Part of a small language model's weights.
Architecture: RMSNorm before each block, rotary positions, tied embeddings, normalized queries and keys, value embeddings, hashed n-gram embeddings, capped logits.
Training: a variant of Muon for these matrices, 1100M tokens, 8600 steps.
Each number is 200 + 30 x the weight over its row's rms, rounded and kept within 0 to 999. Layers, rows and columns count from 0. The size before them is the row's rms in percent of the matrix's.

# layer 8 attention query, 256x256, rms 0.258, rows 18-36,82-99, columns 0-127
096,178,195,233,227,250,213,218,200,228,242,206,206,167,198,162,181,144,210,235,183,158,232,184,207,176,185,205,205,239,185,185,188,223,186,244,208,182,210,222,178,194,169,212,187,241,192,214,202,167,247,191,138,258,219,185,194,140,177,236,214,180,161,176,208,183,198,221,224,210,169,158,167,198,226,142,268,193,183,195,198,238,180,174,254,232,199,168,201,211,209,214,189,194,175,170,244,182,216,225,171,137,179,192,210,207,201,192,179,194,203,221,204,193,186,196,185,196,184,166,206,146,217,232,176,198,219,232,210
104,144,212,193,176,224,224,179,185,172,213,169,156,187,198,191,193,237,242,166,213,197,166,220,170,256,168,178,217,233,202,212,191,234,147,160,168,185,177,229,220,210,189,150,244,185,212,205,255,200,144,213,143,193,208,168,258,153,165,202,227,217,232,241,219,245,242,241,185,174,187,157,193,235,232,223,242,198,211,221,192,244,218,150,239,186,199,212,136,193,188,199,227,212,245,188,262,162,273,206,161,192,222,182,176,169,132,197,197,159,249,212,206,226,178,203,200,203,188,205,229,240,161,243,200,168,232,206,178
104,220,183,227,179,202,227,202,176,243,202,174,254,246,207,203,209,211,192,245,223,152,164,212,185,241,170,192,194,235,220,242,160,178,192,190,181,259,231,190,204,155,257,173,190,166,258,172,208,211,151,191,229,139,218,184,157,288,181,184,162,199,236,162,187,175,208,196,200,151,222,238,220,221,165,212,160,272,235,143,210,176,195,238,210,205,183,209,197,187,137,172,236,181,218,205,178,169,183,175,190,243,186,204,178,225,236,178,196,201,172,180,222,193,229,224,190,215,253,181,224,179,199,197,209,205,166,204,189
098,179,216,145,273,206,184,162,200,212,200,174,190,231,204,216,213,194,251,170,220,241,245,243,193,188,224,222,208,135,217,214,203,190,177,189,153,215,154,142,184,208,237,202,169,198,185,158,162,159,191,174,234,173,177,244,186,196,209,229,188,193,195,229,228,253,181,224,177,189,226,244,215,165,168,208,171,239,252,160,210,231,193,230,221,245,179,214,167,172,240,178,180,177,197,206,214,160,297,137,226,205,192,193,167,196,178,170,136,195,226,202,205,166,153,152,249,237,222,223,269,218,198,182,243,206,173,184,195
104,216,194,142,219,210,197,208,188,269,189,208,248,195,225,204,205,226,188,259,204,223,223,174,201,206,172,199,227,196,181,195,214,258,238,171,230,233,206,192,212,203,170,213,206,179,240,211,199,187,241,165,214,232,180,236,179,186,189,208,232,182,214,193,190,221,167,180,183,173,205,225,164,182,265,242,204,240,145,186,151,151,161,235,231,176,189,204,258,265,214,257,204,152,239,187,191,220,197,198,238,183,161,223,239,232,225,188,225,191,238,206,261,218,210,149,179,179,235,203,227,225,208,215,236,130,202,238,191
095,160,209,209,211,208,222,177,174,176,214,234,223,161,250,182,176,196,164,252,189,222,246,221,226,168,190,214,216,205,157,214,206,171,187,196,162,236,239,199,201,218,201,229,192,270,168,149,193,184,244,213,207,220,244,176,221,151,153,185,210,170,237,161,186,187,205,201,226,180,169,186,242,167,208,231,222,207,219,257,221,205,171,220,164,216,176,216,181,198,235,152,247,131,181,173,263,170,233,199,147,198,254,216,264,174,214,205,218,247,216,223,192,193,288,168,249,165,206,278,209,198,188,192,182,223,164,181,163
099,171,187,198,271,225,149,113,221,167,207,205,218,190,236,193,235,238,160,227,270,186,195,221,193,209,188,201,168,196,216,211,179,166,185,170,216,268,198,255,165,195,158,197,191,185,193,182,175,224,209,203,217,198,222,233,249,212,198,217,234,162,201,159,211,150,209,206,222,203,222,207,221,203,159,199,258,193,200,170,206,202,205,223,194,223,160,182,200,232,152,169,250,205,175,233,184,178,182,203,205,207,228,192,175,174,195,197,233,198,162,193,201,183,195,260,175,158,212,168,162,214,198,145,200,205,274,200,258
102,178,199,157,223,236,186,162,201,241,198,206,115,189,237,235,183,190,217,251,233,171,217,236,165,212,238,187,205,207,210,226,274,221,166,209,231,247,176,239,200,169,199,251,233,190,216,152,224,197,202,204,133,197,206,163,152,282,209,145,193,204,205,167,202,173,233,198,239,208,184,205,215,214,195,223,231,173,166,240,222,216,224,193,190,215,185,195,252,192,161,234,235,154,211,177,187,207,208,204,179,127,180,143,215,233,242,182,217,182,206,183,190,242,167,206,180,248,249,163,201,201,231,201,160,221,246,243,183
102,207,184,221,205,172,158,185,164,193,223,206,208,196,230,235,193,225,202,210,226,183,159,181,216,207,186,167,200,185,260,181,156,256,252,165,188,192,190,196,200,223,237,236,219,171,207,189,218,209,236,155,134,221,196,202,164,156,132,219,150,253,205,227,167,184,230,237,192,193,153,186,212,236,180,154,207,263,210,218,223,172,169,192,210,166,134,225,180,124,181,213,191,187,228,184,202,254,114,241,185,224,259,169,204,208,218,204,191,204,186,209,206,191,223,197,212,169,301,226,175,250,148,189,199,215,250,268,203
107,162,203,212,175,204,152,214,178,217,192,171,172,183,181,188,211,157,200,184,181,247,235,154,214,200,184,210,226,210,176,192,190,232,173,204,254,238,186,199,157,211,191,218,155,175,234,134,222,175,191,176,183,207,200,225,168,189,172,187,176,249,204,243,186,289,156,239,202,149,197,222,226,200,152,218,186,216,192,189,174,217,213,244,230,210,203,216,204,223,255,208,171,239,220,236,192,241,190,213,203,172,218,208,233,224,214,212,248,181,191,258,123,176,208,201,179,256,161,199,195,237,237,162,246,145,215,204,233
101,143,273,260,231,198,236,209,158,232,192,225,204,219,196,182,204,209,213,180,223,243,187,166,205,164,240,235,203,202,189,187,184,216,165,217,191,196,244,236,191,168,220,234,176,188,145,177,215,223,241,198,249,223,180,211,217,192,236,245,189,215,188,154,188,146,205,154,240,145,179,218,185,185,238,141,149,212,187,207,199,181,224,187,228,171,208,201,186,180,244,248,189,166,197,223,202,174,244,190,205,139,120,139,196,189,230,204,218,202,143,174,239,171,200,205,180,220,209,205,228,194,283,183,220,205,171,207,200
104,207,230,211,202,217,141,243,218,192,219,226,200,226,206,194,172,192,182,223,247,241,206,192,173,201,214,245,204,180,175,125,187,201,211,235,196,200,278,225,135,175,217,184,167,210,160,215,172,204,204,225,154,201,186,184,224,165,222,165,211,177,210,198,193,209,177,200,229,217,191,156,222,265,154,203,127,205,196,226,143,176,207,208,210,186,206,236,187,185,217,197,177,196,196,197,190,274,223,200,169,187,184,254,247,248,216,196,237,173,197,204,220,251,180,208,232,235,238,202,210,215,151,170,186,227,194,159,179
105,187,173,214,188,237,246,199,164,215,199,137,166,169,150,158,201,210,169,146,132,187,168,192,213,236,201,201,176,206,256,206,177,234,165,190,129,175,192,247,178,221,135,223,163,151,250,254,189,237,142,144,245,197,214,174,184,270,208,203,158,167,191,252,170,197,190,189,229,141,268,204,213,207,206,221,180,204,186,177,218,245,184,189,178,210,229,197,194,190,191,195,211,274,257,202,175,205,219,235,173,203,177,243,188,189,207,209,234,214,173,248,162,202,220,256,177,166,231,223,204,162,221,249,214,221,193,178,236
096,242,187,204,209,209,196,221,204,207,192,274,219,180,180,157,140,186,130,227,210,146,223,208,215,201,210,255,207,212,212,242,178,183,148,233,216,162,210,199,187,198,213,200,156,233,133,252,182,185,190,236,169,211,181,200,185,218,212,188,212,184,223,188,195,218,163,202,205,171,172,188,225,209,172,177,150,182,158,162,202,215,209,210,188,214,262,247,223,125,218,181,202,221,203,164,218,256,205,190,210,228,171,214,182,183,166,191,234,231,191,170,174,159,211,212,172,251,171,237,192,176,245,227,193,195,127,167,214
101,204,211,214,238,225,206,235,196,224,197,183,192,226,152,208,162,213,211,133,210,189,192,201,219,176,249,192,169,151,148,242,181,168,189,213,163,217,265,178,193,216,220,158,189,229,225,222,252,224,220,187,272,202,246,172,232,184,211,229,178,224,146,180,235,205,202,198,190,210,199,258,173,232,197,217,167,196,239,244,177,163,231,199,195,218,204,183,247,192,212,201,186,258,200,226,179,209,177,209,206,212,188,201,210,207,232,180,200,218,202,159,233,188,194,228,240,154,196,188,226,195,183,220,171,220,214,212,207
096,234,241,211,201,188,190,267,171,208,212,210,195,236,210,223,167,243,168,188,193,197,208,246,194,188,157,256,218,197,207,167,181,231,181,138,246,182,206,175,179,218,179,156,196,209,225,255,206,195,199,244,206,170,247,189,163,162,214,162,193,162,193,202,209,210,212,174,176,215,174,189,214,191,209,206,232,223,197,211,203,213,186,193,194,228,195,142,219,186,164,186,224,142,153,203,153,210,200,256,203,197,161,224,217,200,197,195,238,234,172,236,239,196,195,223,156,184,155,235,130,182,193,124,200,111,199,195,258
101,258,174,278,258,213,187,159,165,216,229,178,220,244,183,246,177,208,173,216,154,150,203,181,214,179,190,220,215,199,226,221,143,280,222,198,245,179,194,205,204,186,188,170,205,250,163,196,196,202,199,215,200,200,177,176,199,160,194,251,180,239,181,190,169,223,211,216,209,226,252,189,210,173,165,210,184,161,192,215,186,159,195,202,160,186,198,213,226,178,189,245,164,171,232,207,185,182,198,217,157,280,157,193,193,204,160,179,183,165,225,232,213,238,230,199,173,193,197,210,191,196,117,237,222,195,212,141,171
098,214,236,245,179,228,202,231,180,190,220,229,195,254,210,199,197,163,176,91,214,247,193,228,168,212,145,220,192,210,167,206,206,208,202,171,144,187,205,181,233,188,155,201,203,223,198,218,179,185,206,190,158,230,204,184,134,157,145,168,178,202,175,146,217,187,225,246,211,255,217,207,216,212,192,174,134,211,205,187,230,251,169,186,207,181,187,209,222,204,202,236,189,208,163,167,209,200,178,220,253,160,171,201,183,191,176,208,253,156,173,238,215,175,157,195,186,202,199,232,232,167,163,231,175,184,148,182,198
100,194,152,168,177,230,251,246,204,275,242,159,175,225,213,189,191,177,211,218,120,200,211,156,248,190,156,221,195,209,183,178,220,179,194,194,201,211,220,214,181,231,252,190,236,230,167,169,219,171,175,163,206,184,214,196,218,235,221,148,214,201,185,201,176,228,160,169,224,191,74,196,228,218,242,236,215,221,181,136,203,178,229,178,200,190,150,185,221,226,199,186,208,207,157,190,195,220,188,173,208,204,220,182,205,186,152,177,227,198,160,179,222,157,209,235,188,184,219,214,197,251,159,181,149,231,168,218,181
093,180,200,226,197,198,181,183,246,130,213,202,224,190,237,180,163,228,202,158,216,174,204,192,162,221,171,116,194,253,222,196,183,152,174,248,208,164,227,194,218,228,223,186,221,166,205,201,174,280,193,216,184,185,218,244,188,164,203,212,215,233,243,204,251,216,183,188,217,161,193,192,164,181,213,142,214,234,166,217,199,223,233,223,231,205,213,198,183,183,259,214,177,221,190,194,140,214,183,197,226,139,199,205,171,148,188,178,219,208,203,211,155,124,240,211,200,170,173,225,215,218,191,224,234,242,166,183,232
088,168,199,244,166,193,173,214,196,242,216,174,180,223,222,174,243,156,193,243,227,168,144,190,176,203,156,205,203,209,182,195,133,262,160,253,187,223,195,207,236,156,148,197,206,192,191,188,175,204,231,160,204,229,241,198,197,215,196,200,193,204,152,190,175,233,167,214,247,254,197,268,213,218,214,220,204,175,243,209,184,247,254,201,215,190,150,165,225,159,216,205,148,196,241,223,191,183,208,230,205,181,169,221,207,176,179,163,194,142,184,275,198,208,229,214,202,232,149,193,212,209,170,188,169,167,220,207,200
093,178,184,197,166,205,291,198,182,231,203,213,266,195,181,227,241,226,229,204,223,184,242,173,185,200,163,157,159,230,125,193,212,196,162,217,156,201,172,245,164,150,253,220,188,207,207,183,202,232,203,186,206,180,249,195,107,197,208,189,177,242,243,220,202,188,250,183,211,217,152,195,159,191,209,198,212,171,207,167,185,210,212,176,203,200,181,167,195,213,166,192,198,143,211,138,150,237,163,206,211,233,211,184,202,218,191,189,200,156,171,219,239,188,197,125,214,239,289,159,181,184,193,237,181,211,209,190,266
088,194,132,182,225,229,181,173,171,188,142,194,200,199,192,195,174,192,197,173,181,187,209,218,234,173,212,217,232,204,258,193,161,182,151,154,220,231,227,228,195,205,230,200,181,198,181,234,193,184,141,189,188,172,193,221,262,187,186,215,209,264,241,188,261,183,206,208,221,175,222,204,232,227,247,160,223,223,185,225,217,208,242,167,234,266,230,227,198,220,214,173,189,248,157,218,158,178,269,193,215,199,175,205,192,169,203,148,264,144,181,164,219,183,158,165,226,202,156,190,183,224,233,216,187,204,168,181,180
091,193,161,139,201,160,246,218,222,235,190,177,251,222,160,255,189,130,219,261,256,149,148,146,178,174,177,190,257,200,237,204,208,202,230,208,172,195,237,194,179,184,197,199,221,196,225,224,251,220,209,188,257,208,167,159,208,210,189,151,191,229,235,177,210,204,221,197,220,223,258,171,205,181,191,198,168,250,212,218,209,258,171,209,206,181,218,209,187,217,197,196,218,167,233,209,162,198,144,161,146,203,200,192,250,199,217,210,224,176,218,200,213,253,170,206,156,235,239,151,186,205,168,238,240,188,217,223,204
085,144,167,218,179,213,143,189,172,189,200,243,203,175,231,162,157,179,240,184,176,226,181,268,156,216,209,193,227,171,175,203,194,163,147,222,175,159,192,232,201,185,205,210,243,157,174,224,145,165,189,182,222,168,192,222,231,209,201,209,131,206,234,185,194,208,187,213,147,219,189,158,252,176,263,251,207,213,196,269,214,198,174,204,115,227,204,245,199,228,202,185,204,135,184,193,261,171,154,242,183,221,187,171,173,219,260,120,166,182,231,274,186,203,225,230,215,186,176,206,230,179,222,199,239,188,187,168,169
090,161,263,235,226,240,221,202,208,162,224,147,212,211,177,209,234,133,196,207,236,188,218,223,181,211,192,217,215,177,227,195,181,166,196,222,231,273,287,179,182,249,177,152,172,204,174,138,249,170,200,160,259,179,225,230,245,246,177,227,156,213,198,194,184,187,209,155,152,245,150,241,231,226,212,172,217,250,213,153,211,214,245,256,203,184,215,166,196,159,214,196,189,224,188,184,186,210,195,201,172,207,174,197,213,171,225,189,159,191,209,185,190,155,170,165,164,180,217,196,181,185,267,205,223,161,227,169,221
092,191,163,237,230,193,216,215,233,225,157,199,225,226,243,232,206,204,236,169,206,234,210,162,235,202,179,227,242,201,241,184,243,210,202,215,242,246,128,235,204,192,277,207,162,214,197,180,207,185,184,173,225,218,213,260,169,192,221,241,250,226,185,197,239,195,183,213,202,148,232,175,252,202,200,281,196,187,242,226,227,183,220,185,231,193,213,138,187,213,191,197,166,160,161,242,230,199,222,189,204,174,211,255,194,231,207,162,200,168,214,165,233,197,219,168,186,194,176,214,207,202,216,149,151,170,189,170,162
088,208,216,191,214,226,162,256,198,244,213,224,254,206,169,139,202,155,120,178,181,239,175,163,247,216,238,206,216,221,278,183,171,215,156,202,193,208,233,205,207,265,214,205,227,223,227,208,229,183,188,163,165,182,188,209,218,189,190,181,207,149,204,181,167,215,191,224,214,209,203,221,157,225,255,154,185,176,244,227,182,207,201,206,199,211,175,221,161,223,193,199,229,165,189,197,235,199,244,177,228,189,167,205,192,157,201,240,180,156,147,176,250,197,139,174,223,194,234,173,195,205,180,211,206,204,190,226,173
087,192,227,256,150,211,235,198,160,211,157,204,171,276,239,202,209,201,216,220,163,181,204,195,216,208,223,198,204,227,241,187,205,209,238,250,176,213,122,208,193,237,179,214,227,213,232,191,200,206,227,186,266,237,199,248,205,201,154,249,239,275,175,198,232,249,258,215,208,193,205,182,180,170,216,223,183,203,199,144,218,184,190,172,226,190,192,237,251,178,271,191,245,242,231,232,189,186,239,227,246,185,195,257,189,228,126,190,154,151,223,161,208,196,197,189,199,196,138,183,153,171,165,174,239,184,194,204,231
106,218,232,220,146,204,224,210,174,202,224,148,165,166,197,180,228,191,184,209,168,201,161,146,238,198,256,186,189,204,217,178,146,222,209,118,149,193,210,203,165,218,199,228,229,240,212,184,171,232,195,149,202,181,128,220,233,206,252,218,149,214,210,179,247,154,231,218,198,222,221,183,230,244,218,206,241,183,255,152,215,177,245,207,176,202,205,227,200,131,197,169,212,235,183,249,201,212,217,246,146,213,197,164,169,232,166,211,190,224,203,249,190,232,191,185,163,203,170,195,152,176,178,224,198,159,217,193,215
094,188,194,200,225,217,192,193,208,161,204,209,191,210,198,183,137,188,196,221,204,213,167,220,221,170,210,179,238,214,217,190,146,269,155,211,164,196,222,191,182,210,195,228,138,235,251,239,201,176,162,216,209,175,199,236,204,208,218,251,228,226,207,220,170,227,172,225,193,219,181,201,198,248,260,172,230,236,215,155,183,271,202,219,156,154,172,217,185,232,154,170,305,135,223,175,219,236,167,179,172,209,209,186,199,207,220,183,223,117,264,194,176,253,211,227,187,219,206,262,152,172,164,189,169,214,187,120,198
100,182,218,258,203,221,170,224,207,225,209,192,176,196,172,149,218,178,203,109,182,193,190,196,215,196,222,197,156,184,210,147,172,176,174,237,179,214,197,214,234,193,203,236,219,215,243,186,199,275,219,216,181,137,196,207,260,189,220,259,187,200,241,153,210,184,198,225,168,205,203,191,175,205,213,137,184,213,214,200,133,225,186,205,160,147,261,248,205,199,213,155,253,249,206,214,166,204,213,226,181,219,198,122,156,171,176,213,213,228,200,243,211,199,169,250,155,209,192,212,188,203,195,225,218,227,212,179,194
090,217,183,193,182,184,197,202,193,235,209,171,208,158,147,159,187,248,219,173,189,184,154,197,197,197,189,167,203,206,216,186,236,230,160,215,184,178,213,157,248,217,194,147,169,217,229,168,184,169,206,228,184,179,227,186,199,242,170,161,210,167,233,213,189,225,202,190,193,176,187,198,153,182,227,191,200,199,219,214,153,226,253,224,240,206,204,256,211,144,229,176,140,246,192,186,198,164,238,219,183,210,151,209,198,211,170,180,198,201,208,225,182,221,217,214,188,168,211,155,153,166,231,212,181,210,194,129,177
090,226,185,223,245,247,217,198,180,230,174,201,188,166,160,199,193,146,203,208,243,162,200,190,179,183,210,153,244,127,204,197,192,204,194,186,190,147,182,221,206,177,201,181,209,168,199,171,188,207,232,217,245,190,170,251,204,167,169,143,222,199,140,233,230,197,187,241,197,183,223,129,135,205,200,203,178,207,190,148,183,193,210,194,209,230,197,196,221,199,207,198,166,236,206,156,200,210,235,190,182,167,206,181,218,255,199,202,201,181,180,187,183,193,209,201,199,211,175,237,204,205,223,235,182,233,182,277,212
095,233,226,170,226,204,235,206,194,172,196,225,182,196,229,195,189,247,164,218,240,223,212,199,209,189,207,213,179,200,245,206,200,190,181,255,254,217,235,245,181,178,228,175,168,201,197,217,182,159,157,208,176,218,230,226,168,198,253,197,187,241,233,180,185,160,236,252,183,181,233,217,256,186,200,228,195,254,236,191,173,181,175,194,256,164,146,212,214,203,213,201,205,206,155,231,212,205,178,235,181,164,183,163,179,237,214,165,244,207,194,222,171,192,211,212,255,223,147,129,198,180,164,164,170,201,173,193,204
093,246,203,204,171,236,183,236,189,191,179,171,203,230,229,191,197,194,178,162,160,215,214,186,193,225,240,227,206,183,213,236,166,205,147,146,208,223,215,190,196,216,205,235,269,230,129,200,181,197,234,249,181,224,149,225,205,215,147,188,203,186,202,187,194,234,219,226,181,198,199,165,190,184,224,225,222,191,167,156,225,187,177,204,204,257,193,237,203,194,231,191,235,177,190,195,241,206,191,197,186,167,225,222,233,291,201,183,180,227,133,195,215,192,225,193,264,223,176,207,181,218,224,239,219,175,245,209,187
094,173,216,219,162,231,184,228,131,206,181,212,167,226,200,209,238,203,186,155,162,234,181,211,229,229,218,238,202,195,199,220,200,140,200,200,184,219,247,223,141,199,172,168,214,184,217,198,221,188,227,201,198,208,171,232,219,178,227,185,176,268,237,166,204,121,160,193,215,242,214,206,180,218,138,199,192,266,244,208,234,205,139,196,131,238,188,243,214,180,223,186,245,206,150,201,205,227,221,240,236,219,217,222,224,168,171,169,231,253,168,203,215,205,133,162,213,168,194,204,229,171,222,164,197,248,126,181,219
# layer 8 attention key, 128x256, rms 0.273, rows 18-35, columns 0-127
095,210,198,246,158,184,274,195,213,175,184,166,210,210,207,154,162,157,207,221,187,199,170,154,266,154,245,196,170,209,181,186,201,245,179,213,222,166,185,228,169,182,133,222,179,220,231,204,174,186,244,216,155,227,204,207,174,205,207,143,194,196,204,234,221,206,228,207,187,156,238,204,181,232,217,129,217,196,186,145,199,214,164,233,198,199,210,192,233,227,254,193,217,241,155,194,199,189,161,194,210,259,190,183,219,150,160,300,220,219,178,191,161,206,230,232,157,180,226,261,147,163,242,166,218,242,153,190,232
089,143,171,205,197,208,192,188,196,200,195,163,219,164,183,201,210,260,179,228,203,214,208,214,150,161,179,195,222,252,231,192,195,213,185,242,175,205,172,221,169,184,198,190,180,203,171,182,159,224,256,131,143,217,209,204,125,127,206,214,212,196,200,197,213,135,212,197,204,159,193,185,177,194,201,183,191,211,253,214,201,258,215,194,248,182,219,171,204,169,153,167,164,199,219,216,185,157,197,240,172,201,164,227,206,191,184,176,209,182,230,234,176,167,229,259,179,197,113,211,237,188,198,182,214,137,190,231,210
096,201,209,217,217,163,220,197,200,210,194,151,242,241,201,179,238,222,176,147,167,222,188,211,181,282,220,167,183,193,178,201,208,166,174,209,227,206,244,187,210,197,242,156,210,180,224,231,223,201,225,247,191,169,255,155,279,247,244,183,139,215,231,161,193,175,192,202,162,195,194,198,193,189,217,246,188,198,234,119,232,188,217,240,151,236,148,197,236,226,211,202,197,204,211,161,220,208,152,227,165,247,195,192,126,187,199,157,199,207,220,221,195,163,179,180,210,173,223,157,165,183,191,270,193,180,251,181,163
116,219,207,241,160,194,208,236,168,194,171,191,182,251,230,192,211,208,226,236,193,156,212,240,175,197,177,209,192,208,166,216,203,205,223,162,173,263,197,223,230,230,172,253,196,157,177,237,203,202,166,138,176,203,148,269,222,193,150,229,162,188,160,202,142,190,217,188,236,175,208,212,170,237,193,226,187,210,239,136,233,220,250,168,201,243,192,229,167,217,220,201,255,170,197,162,159,202,229,155,185,200,210,178,193,172,190,134,196,164,240,193,199,194,267,145,180,220,239,212,275,243,207,227,187,212,178,204,228
093,213,194,170,153,215,202,248,192,275,224,157,245,215,198,265,220,162,197,162,188,164,258,189,189,182,162,177,179,228,215,185,165,257,247,186,225,202,180,229,176,221,136,210,217,168,197,240,192,176,267,190,170,206,184,189,223,216,206,193,224,178,195,208,263,214,204,185,196,213,196,206,216,173,229,184,188,184,162,213,172,162,157,182,224,196,209,179,187,227,214,227,223,169,183,240,241,137,219,240,267,168,213,208,177,233,185,223,205,199,225,217,231,202,133,171,225,197,255,216,171,186,216,226,202,236,199,249,148
098,146,233,187,179,209,262,206,180,174,198,209,172,162,319,202,246,195,189,238,211,196,180,187,222,145,211,211,219,193,172,202,187,150,193,172,201,173,171,174,196,203,225,195,168,213,139,207,181,176,192,166,241,203,207,198,231,195,183,212,231,210,195,198,209,209,173,235,190,251,188,204,165,202,238,242,228,217,194,210,202,169,148,242,216,210,137,231,183,223,205,192,209,235,139,231,248,160,238,219,194,229,196,225,182,254,266,203,186,229,211,202,234,200,274,204,173,206,187,198,210,209,216,178,238,210,191,170,196
100,219,223,199,201,194,206,230,204,163,179,213,267,221,204,184,250,176,191,176,183,180,233,205,226,215,176,195,202,204,270,209,222,190,220,221,244,213,178,197,187,184,162,185,206,209,195,198,158,194,245,174,208,185,171,169,189,224,228,243,180,201,178,172,188,209,210,230,223,208,210,203,185,259,189,207,244,194,209,195,182,236,227,196,216,188,196,202,213,160,170,231,225,247,181,176,244,296,189,193,187,174,218,199,147,114,222,278,223,210,192,187,173,171,205,190,177,181,170,199,187,250,192,211,227,157,259,164,220
103,207,211,158,208,231,160,227,167,225,200,201,182,149,231,155,200,203,203,188,194,215,248,211,177,186,207,223,182,292,175,232,227,225,212,224,204,227,186,204,246,211,199,262,166,191,147,196,184,211,215,177,111,234,201,180,146,203,228,200,181,154,200,202,265,163,193,243,229,233,194,223,203,215,161,246,212,177,138,176,173,248,226,206,245,203,275,181,210,197,212,183,201,171,174,201,225,229,165,194,184,210,170,186,164,185,187,153,195,213,162,215,182,179,259,204,190,206,185,205,125,177,206,219,148,211,225,180,231
104,237,180,230,185,178,214,213,226,200,213,160,220,213,268,202,267,246,193,215,212,205,226,174,172,224,193,207,190,183,274,199,197,208,205,264,241,223,141,209,208,165,186,182,175,205,230,285,238,235,206,150,202,248,203,221,190,164,183,189,209,149,206,179,175,230,217,200,163,206,197,195,211,154,163,153,198,194,259,217,230,202,161,170,230,214,195,212,217,205,202,188,238,209,204,218,200,250,185,176,172,198,187,191,201,205,184,186,215,208,184,200,190,218,160,173,174,215,186,206,181,223,204,221,254,186,215,242,192
105,229,153,253,118,173,183,201,240,230,211,226,168,219,196,211,192,196,203,204,216,181,227,229,206,193,191,152,218,182,248,190,209,152,221,211,208,216,214,161,195,242,181,224,187,199,172,210,204,196,222,212,189,227,172,152,185,224,141,206,208,198,188,219,205,249,201,224,170,185,211,194,174,202,188,208,224,191,189,189,227,222,170,198,209,253,131,250,207,173,208,203,190,157,267,220,156,207,202,210,181,156,164,205,188,156,163,237,212,178,229,191,148,174,262,194,216,210,150,219,187,213,215,171,247,177,159,169,230
099,186,205,216,203,190,254,216,192,222,217,175,226,225,204,222,209,194,247,208,210,231,204,198,202,176,212,195,216,193,141,191,182,195,166,197,183,145,213,246,222,205,188,269,223,225,206,198,176,232,230,134,244,194,207,172,203,228,235,198,200,210,227,180,171,180,166,190,227,144,192,179,181,251,214,210,204,205,232,170,203,188,200,193,203,142,202,152,205,215,205,225,145,185,166,215,208,200,251,227,233,187,122,197,186,215,231,276,183,206,181,183,188,236,274,164,191,197,183,224,218,146,189,207,195,237,195,228,192
108,172,215,188,191,223,231,231,200,219,213,180,198,210,243,195,210,157,191,240,196,219,194,208,204,160,164,223,194,170,244,153,158,229,170,236,204,196,263,190,212,250,208,234,193,170,191,160,201,170,193,191,181,146,210,215,201,206,237,220,218,219,215,184,200,234,186,203,205,190,195,167,193,281,174,201,198,244,178,173,194,167,198,212,199,151,165,227,222,212,187,203,219,204,255,205,192,257,215,228,194,153,163,233,250,168,263,254,193,165,186,220,214,241,222,196,187,215,274,229,220,204,191,146,163,195,257,188,180
100,163,200,246,232,218,248,233,270,217,212,167,236,248,174,184,212,157,194,175,169,172,198,155,226,272,180,200,231,198,187,234,172,184,204,169,138,245,174,233,194,187,184,178,238,175,146,216,211,187,182,129,174,215,226,224,228,189,204,224,182,168,201,193,191,194,247,195,191,177,250,209,131,224,201,205,153,176,246,197,220,232,179,246,185,171,212,214,166,178,191,158,250,208,308,169,198,187,226,214,142,256,195,213,133,168,177,235,222,202,199,215,207,188,192,172,221,179,217,206,221,161,212,227,238,216,206,173,247
101,213,236,140,249,246,198,189,209,240,217,178,252,170,194,176,200,213,135,205,199,196,253,217,185,160,275,205,155,216,268,210,205,197,182,231,180,224,165,175,165,230,184,198,189,213,204,204,120,177,216,240,219,185,207,205,195,194,200,206,175,174,208,200,210,154,204,195,179,195,194,218,175,206,194,197,202,199,146,163,175,212,220,215,191,264,214,208,233,180,186,226,197,188,194,157,230,240,223,216,235,224,199,225,189,189,184,207,191,211,152,214,219,194,204,201,233,184,245,175,221,198,235,177,188,198,153,180,172
092,207,204,143,222,155,157,202,206,195,187,159,210,192,167,221,210,197,237,194,211,190,175,210,236,189,210,184,174,168,208,191,159,226,203,150,219,117,187,210,177,233,241,213,222,186,217,148,194,164,179,166,236,195,234,215,218,203,216,181,197,234,153,241,205,152,202,204,237,194,180,157,175,211,229,173,170,230,251,215,190,144,239,156,246,202,193,188,203,200,255,179,196,280,126,198,221,224,116,200,163,238,297,189,215,205,195,168,193,218,160,212,215,245,168,222,229,182,199,171,190,194,179,228,172,186,180,251,257
105,248,166,184,213,250,205,159,165,259,198,205,176,163,219,250,171,223,220,147,255,198,190,243,197,239,205,203,246,192,284,191,169,225,199,229,193,162,177,211,224,126,216,182,168,203,207,227,198,202,193,247,215,157,165,218,205,163,214,244,175,247,211,209,155,179,206,169,173,176,182,216,188,174,172,207,133,227,288,185,236,145,199,209,208,175,162,197,189,178,163,212,182,169,156,203,184,220,226,277,229,145,178,198,171,219,177,219,148,238,186,170,212,199,215,204,211,209,234,189,195,166,203,226,164,206,193,181,217
108,192,178,264,224,160,195,137,245,157,194,196,259,225,227,244,193,222,132,207,239,181,204,154,177,185,233,195,182,175,277,194,199,254,203,191,191,217,224,219,233,195,187,185,214,213,175,178,196,207,216,236,190,219,244,220,187,187,188,193,169,190,205,201,200,232,185,205,193,173,201,191,194,200,265,209,213,152,157,207,178,165,193,246,230,235,256,166,160,229,216,204,223,150,240,196,196,167,156,217,197,258,285,184,223,283,188,193,180,167,164,176,186,231,216,212,166,171,194,184,171,210,208,239,124,168,247,177,198
105,217,193,223,196,203,276,206,163,167,195,179,135,265,193,223,172,223,251,189,210,206,164,231,234,220,175,216,188,186,168,158,202,188,205,203,179,205,181,179,164,171,179,193,170,219,202,179,233,173,219,218,228,169,173,183,183,192,234,131,219,219,223,186,187,162,197,233,173,215,183,224,196,203,206,152,244,231,175,247,233,169,204,208,208,206,230,141,203,198,170,209,213,153,176,231,220,147,191,255,181,190,173,187,164,181,232,233,222,200,181,231,189,242,186,185,192,179,240,186,189,193,199,200,193,196,197,220,215